python train.py --n_layer=8 --d_model=192 --n_head=3 --n_kv_head=3 --head_dim=64 --d_mlp=512 --vocab_size=8192 --activation="swiglu" --norm="rmsnorm" --norm_place="out" --norm_eps=1e-06 --positions="rope" --rope_base=10000.0 --rope_fraction=1.0 --qk_norm=true --attn_scale=0.125 --bias="none" --tie_embeddings=false --parallel_block=false --init="uniform" --init_std_qkv=0.0318 --init_std_o=0.00794 --init_std_up=0.0318 --init_std_down=0.00486 --init_out_by_depth=true --optimizer="soap_variant" --lr=0.00619 --beta1=0.95 --beta2=0.99 --weight_decay=0.032 --lr_head=0.00921 --warmup_steps=60 --schedule="wsd" --decay_fraction=0.938 --decay_shape="sqrt" --final_lr_fraction=0.0 --batch_tokens=65536 --seq_len=512 --doc_mask=true --z_loss=1e-05 --train_tokens=241600000 --steps=3687 --dataset="wikipedia_en"
Each number is 200 + 20 x the weight over the matrix's rms, rounded and kept within 0 to 999. Layers, rows and columns count from 0.

# v: layer 5 attention value, 192x192, rms 0.132, rows 84-92, columns 0-191
# o: layer 5 attention output (transposed), 192x192, rms 0.114, rows 84-91, columns 0-191
v84,236,189,208,214,232,198,212,200,180,186,215,189,200,205,174,197,193,170,218,196,211,170,213,180,209,211,210,201,193,187,194,231,209,209,214,197,183,213,245,176,206,159,194,201,187,180,222,208,183,228,197,199,217,177,200,205,172,183,214,209,214,207,193,182,207,220,205,217,190,184,181,190,177,237,222,197,206,181,209,167,194,211,222,214,159,237,189,215,170,163,174,196,200,240,191,187,175,186,244,201,196,207,221,231,202,192,208,178,183,210,209,175,188,196,217,201,215,234,191,241,201,194,203,200,214,185,190,188,206,218,199,201,195,191,187,197,176,175,213,225,173,215,216,208,209,223,195,214,236,203,236,157,190,220,180,200,213,184,224,197,208,212,214,199,202,200,210,222,187,226,211,214,213,173,191,205,182,213,183,172,214,164,189,157,180,212,222,220,208,216,206,210
o84,211,168,197,189,203,194,222,214,211,207,192,215,209,204,202,186,218,219,198,199,195,191,228,188,209,218,176,189,191,226,183,193,183,179,179,195,236,195,192,197,208,248,215,197,180,226,217,190,221,199,206,203,208,237,184,186,189,214,198,247,193,218,203,185,187,170,196,242,189,210,214,235,244,208,176,202,169,198,199,208,190,209,182,215,217,177,214,191,205,206,175,171,202,204,187,232,214,217,168,199,193,191,187,188,250,205,192,213,225,205,196,207,220,218,184,210,184,168,205,168,177,185,211,198,208,198,201,199,184,176,196,205,212,195,198,194,198,182,138,181,203,227,208,229,208,202,223,248,211,195,186,222,198,200,227,179,219,230,186,182,209,204,213,228,212,231,204,210,185,194,207,207,202,228,187,230,210,185,202,203,199,201,221,211,198,205,199,183,199,190,181,224
v85,204,177,204,187,222,181,215,209,180,193,204,194,193,222,204,187,203,216,216,217,208,211,209,198,206,218,189,167,162,195,207,210,163,191,200,202,179,215,233,165,204,178,214,215,172,199,183,218,201,192,213,178,197,185,179,208,202,207,218,221,219,199,200,193,173,181,220,198,201,190,211,176,195,201,178,169,196,212,204,209,202,245,211,192,203,189,192,184,214,197,167,231,209,195,182,203,187,184,192,222,212,202,197,207,215,192,166,162,226,205,237,221,220,190,203,168,180,162,215,205,180,210,234,200,212,195,186,184,217,177,191,201,205,215,191,202,194,207,195,198,207,189,191,189,221,213,180,192,181,197,181,164,187,195,177,202,194,192,228,218,232,177,180,221,172,179,183,218,221,195,212,221,207,174,224,178,184,206,201,170,182,225,212,197,217,171,216,195,193,210,193,194
o85,201,233,184,211,182,186,223,179,236,225,203,211,204,184,207,199,214,173,203,189,167,177,175,192,229,215,172,182,219,205,219,192,185,200,196,188,190,202,185,226,207,223,224,189,178,198,160,183,230,199,185,214,211,192,207,208,199,204,188,190,175,148,208,209,193,222,184,200,191,204,198,213,208,209,228,233,212,176,237,197,186,186,218,228,199,190,211,191,176,169,225,180,211,221,210,232,218,202,216,169,201,208,200,214,192,214,178,205,210,215,193,181,204,199,205,208,179,200,197,209,170,199,156,193,174,208,212,203,186,195,183,222,176,162,217,182,224,209,174,211,219,223,201,171,208,217,190,177,225,204,212,206,179,184,216,250,204,202,170,179,185,215,211,180,219,229,224,222,187,169,187,203,193,176,152,190,199,201,170,193,179,180,221,191,239,214,190,195,190,206,186,199
v86,226,164,198,232,189,208,230,188,174,181,194,205,166,209,160,190,202,181,174,182,199,189,176,206,198,161,213,185,182,181,222,234,194,199,194,218,227,216,190,198,201,207,215,210,204,193,178,173,195,196,193,212,196,206,190,197,220,173,194,215,195,180,177,207,191,221,182,240,175,217,170,207,217,240,195,202,216,192,196,198,219,193,180,209,183,178,200,201,232,199,211,182,205,180,170,193,199,213,223,221,200,235,231,244,202,212,184,182,252,207,193,224,208,217,219,168,193,181,200,209,185,208,195,198,178,217,198,211,169,186,198,197,191,199,206,215,183,203,170,214,184,214,194,217,185,199,187,195,172,210,190,202,215,186,210,165,187,201,196,193,184,218,203,207,238,219,231,207,208,177,205,175,170,196,221,209,212,214,162,185,214,200,179,195,209,180,208,163,226,207,230,223
o86,226,212,191,204,214,181,169,208,237,196,206,167,207,168,214,175,225,172,210,232,203,206,223,196,212,221,200,227,212,225,191,181,180,174,170,200,167,215,209,199,191,206,177,213,210,195,220,219,215,201,229,216,207,205,209,195,205,179,225,201,205,199,205,172,206,196,205,175,205,193,225,215,187,182,228,190,208,210,178,177,189,214,244,205,235,232,209,204,182,201,217,216,207,208,213,233,200,191,194,181,204,179,210,180,201,203,187,245,207,200,197,187,213,214,178,231,199,211,215,195,203,185,181,184,231,157,191,194,195,200,170,201,184,182,218,203,217,192,209,190,217,173,196,182,211,212,207,224,207,181,194,209,183,216,186,194,190,208,192,196,215,195,167,209,196,211,182,178,225,209,188,205,215,200,181,201,178,193,219,202,164,213,233,219,200,182,219,220,175,197,173,191
v87,183,245,204,207,207,203,209,203,207,202,240,213,196,249,187,196,201,204,186,192,220,211,204,190,206,195,223,210,193,231,187,201,168,215,205,172,216,156,197,210,238,206,175,214,174,201,208,195,188,224,204,215,222,198,187,224,170,207,181,186,167,178,208,208,191,159,224,187,206,218,204,192,215,178,193,203,212,173,212,185,165,210,230,198,253,183,184,205,190,189,213,186,187,196,206,225,225,169,190,205,215,216,206,202,200,219,165,204,196,187,216,199,176,198,219,222,180,233,213,200,233,174,219,196,206,216,191,168,190,200,189,206,205,222,231,198,186,233,191,192,198,181,227,193,226,200,213,219,174,203,231,220,210,183,198,193,191,202,183,201,185,180,192,205,184,173,202,185,198,209,210,199,204,209,201,226,179,193,220,218,197,232,230,195,203,204,199,197,190,206,203,205
o87,183,201,235,195,221,215,190,186,207,213,189,203,186,167,229,214,176,197,199,217,165,205,185,204,159,208,219,209,213,191,220,151,250,232,177,199,233,194,194,185,213,222,200,208,209,167,173,214,191,218,161,181,178,190,186,182,212,198,199,207,232,199,179,218,213,255,152,180,194,207,197,215,214,197,203,186,194,245,199,198,222,180,191,202,220,186,194,195,208,199,187,212,201,188,200,193,224,231,189,225,211,197,194,208,202,181,227,205,214,217,174,208,184,179,224,224,195,190,169,189,167,217,175,198,193,150,207,208,227,198,232,210,201,181,185,195,208,177,230,222,177,203,177,176,201,152,171,187,207,209,176,183,190,200,213,199,229,216,238,213,231,203,173,215,212,198,192,216,158,190,175,200,197,196,230,190,195,171,196,157,237,189,207,221,206,226,168,171,191,212,184,208
v88,204,220,194,214,214,215,198,216,201,204,202,219,215,211,189,180,224,194,204,177,200,197,190,197,184,191,185,158,197,198,235,210,182,226,189,177,184,217,203,196,233,195,184,206,182,222,217,208,192,189,204,182,204,181,226,191,204,201,214,184,197,210,211,176,166,202,233,207,199,190,203,192,189,194,193,198,217,190,209,203,199,201,214,197,196,185,170,189,162,178,194,218,186,212,193,205,189,212,205,194,227,201,167,167,223,202,204,194,218,183,190,190,200,196,209,184,217,178,191,192,210,194,216,179,211,191,207,199,199,173,221,217,186,226,222,193,202,188,190,197,199,197,166,208,192,203,191,208,211,226,243,192,183,165,196,208,240,146,208,198,209,174,188,207,187,202,246,194,198,216,205,199,205,172,184,205,190,193,193,203,192,201,153,195,192,196,216,205,173,221,228,230
o88,204,179,186,179,218,201,203,216,210,198,165,190,204,187,199,200,177,205,187,213,164,188,152,154,226,205,194,215,198,197,156,203,205,185,227,168,217,186,243,219,195,199,232,192,221,188,189,184,210,208,212,244,225,229,195,195,150,180,213,209,180,202,195,220,186,205,182,212,187,203,157,224,178,202,195,191,221,228,182,197,235,185,186,243,217,195,200,205,210,195,204,155,193,207,217,214,208,200,216,201,197,204,193,218,201,229,187,195,183,189,182,196,220,200,199,209,194,218,219,209,141,198,177,194,201,230,193,223,179,196,170,213,195,198,198,185,197,204,175,215,184,180,228,212,190,219,204,198,217,213,148,203,183,228,171,214,166,211,197,209,188,186,200,162,184,182,161,213,202,182,174,227,217,209,185,207,232,182,220,212,180,195,230,200,197,210,198,167,211,200,219,178
v89,222,203,176,195,221,178,192,200,212,183,233,212,199,188,220,194,215,171,213,228,235,199,191,185,197,198,186,204,231,174,215,190,227,216,213,213,198,220,212,188,191,199,209,187,199,208,199,190,200,209,213,203,185,167,203,180,235,212,173,190,227,191,209,197,243,209,233,173,238,201,179,208,221,181,174,197,201,208,211,192,207,174,190,212,213,197,216,208,217,224,172,208,187,201,205,221,186,209,198,183,186,178,192,182,201,204,176,199,194,186,245,254,201,203,234,181,200,173,206,189,189,211,194,194,197,207,190,208,194,175,193,204,179,230,192,201,186,217,222,228,205,197,189,185,226,199,172,208,190,210,175,202,213,195,216,197,189,216,201,205,213,205,225,203,203,167,212,223,215,200,205,206,199,204,229,174,224,173,188,185,214,217,203,194,231,195,205,175,167,224,184,200
o89,152,179,205,194,193,195,217,214,193,202,171,196,189,195,191,223,184,207,191,204,181,214,197,189,206,196,182,163,218,199,207,239,168,187,184,206,203,214,234,240,217,200,187,237,205,188,216,190,225,164,190,211,213,206,201,216,188,204,201,178,184,167,192,170,152,206,195,228,196,192,202,192,198,191,218,216,167,182,201,194,226,230,216,196,200,205,196,201,185,176,196,206,215,189,182,200,169,176,187,212,212,189,204,219,200,207,218,236,182,243,165,208,205,188,174,206,189,184,185,238,209,168,192,195,205,223,238,196,214,206,196,200,217,184,200,210,219,184,175,176,209,210,191,175,214,212,195,194,237,189,215,199,218,188,205,207,184,183,196,204,210,196,166,195,216,176,212,216,169,209,216,174,207,191,190,213,162,204,215,181,199,189,212,193,194,186,187,178,222,183,187,195
v90,211,225,211,200,201,160,157,197,200,185,193,191,203,206,222,217,166,203,203,194,227,176,208,184,213,181,189,204,215,162,172,190,178,212,207,181,190,220,184,188,170,195,196,217,217,204,190,176,212,213,193,198,200,204,214,196,232,205,210,242,203,200,190,211,190,210,188,199,204,217,197,178,198,212,187,192,195,223,211,193,232,208,206,207,186,218,183,201,188,193,230,203,192,206,212,228,200,183,225,221,196,191,173,187,188,213,238,183,194,186,225,175,201,189,203,199,181,211,199,198,193,196,212,210,204,209,216,201,166,193,225,190,215,188,215,202,216,184,205,208,193,163,207,193,215,210,212,168,195,218,222,226,193,197,209,212,223,243,179,217,202,192,196,213,214,218,173,167,197,197,169,212,215,211,196,187,201,189,187,215,234,198,222,180,231,195,197,185,192,200,169,200
o90,201,207,209,201,196,227,212,185,184,219,196,216,225,204,169,197,223,185,213,201,198,215,203,189,195,218,206,205,202,195,206,223,198,195,203,159,204,193,212,190,224,186,215,200,180,209,188,168,186,193,182,202,189,203,190,179,190,174,209,182,178,184,179,201,215,198,221,202,191,198,211,174,196,185,249,202,224,191,218,208,164,204,201,190,227,176,197,207,180,245,194,191,215,194,224,215,207,205,194,162,205,204,207,263,185,200,161,222,180,201,180,236,177,215,186,217,209,210,178,200,206,213,180,209,242,201,204,198,189,196,168,223,211,180,208,236,193,206,206,216,173,252,204,175,206,197,196,184,206,202,194,219,193,198,198,199,172,193,226,199,193,222,212,195,192,188,213,215,231,177,223,197,207,219,205,207,186,201,231,190,205,194,237,228,177,204,188,174,186,190,218,214
v91,195,195,211,225,223,174,216,203,202,203,188,186,194,203,174,203,219,201,194,190,207,192,230,179,205,141,202,217,207,199,177,203,200,191,211,208,196,197,182,231,197,226,214,227,209,185,200,220,201,212,195,222,211,208,180,173,224,189,211,217,199,221,170,195,180,212,205,178,179,180,191,211,221,211,198,184,208,213,207,181,182,221,214,194,182,221,193,189,193,221,238,236,215,213,206,190,212,222,206,168,247,225,234,171,189,209,202,195,192,246,188,198,211,213,186,201,186,219,179,217,186,203,201,191,208,198,174,229,199,189,191,206,183,158,170,207,177,203,221,189,184,209,191,201,214,205,230,208,191,206,206,208,200,196,195,189,195,173,209,171,213,215,188,217,179,176,227,207,206,192,216,180,202,191,194,170,207,194,198,182,200,181,179,194,184,182,195,224,242,198,191,194
o91,232,181,190,186,169,213,192,170,196,192,213,199,177,211,204,208,195,216,241,186,191,206,151,209,170,238,228,198,182,236,210,204,194,212,190,180,197,201,181,209,207,190,167,197,224,215,177,224,190,196,226,220,177,189,228,246,201,249,189,161,194,182,208,222,215,208,219,220,184,179,188,184,187,176,222,232,218,187,202,204,210,177,176,221,184,202,197,183,227,213,191,186,171,199,195,173,219,197,179,211,189,180,201,227,225,157,202,188,199,168,180,183,184,202,220,205,251,193,214,196,198,225,157,220,226,191,216,217,189,225,204,172,204,227,242,219,200,188,146,232,184,206,182,210,195,226,183,238,200,181,172,219,224,229,187,192,208,212,205,200,175,192,203,194,212,220,175,187,221,237,196,203,197,188,181,227,193,197,215,208,195,223,201,207,223,182,192,211,186,225,178,176
v92,198,170,226,197,191,178,196,192,203,172,159,174,205,194,220,188,201,189,191,210,189,210,204,181,232,172,212,193,212,173,221,181,170,235,190,190,172,226,208,191,195,215,215,189,211,202,195,212,194,195,181,175,204,185,193,201,223,189,252,220,218,229,191,239,235,193,233,180,190,220,175,197,185,199,191,169,177,177,209,219,197,195,178,203,170,200,224,206,192,202,227,206,200,214,184,226,183,169,195,205,186,192,229,207,202,178,206,169,186,194,208,193,224,219,186,187,193,195,187,196,176,169,214,238,196,217,202,201,168,205,210,174,195,193,190,210,208,170,153,235,201,219,199,203,160,237,189,202,207,193,189,202,204,178,202,166,202,207,207,224,205,220,200,182,230,228,209,198,196,202,208,217,192,187,176,220,203,195,220,191,202,190,192,204,224,211,203,179,173,171,189,189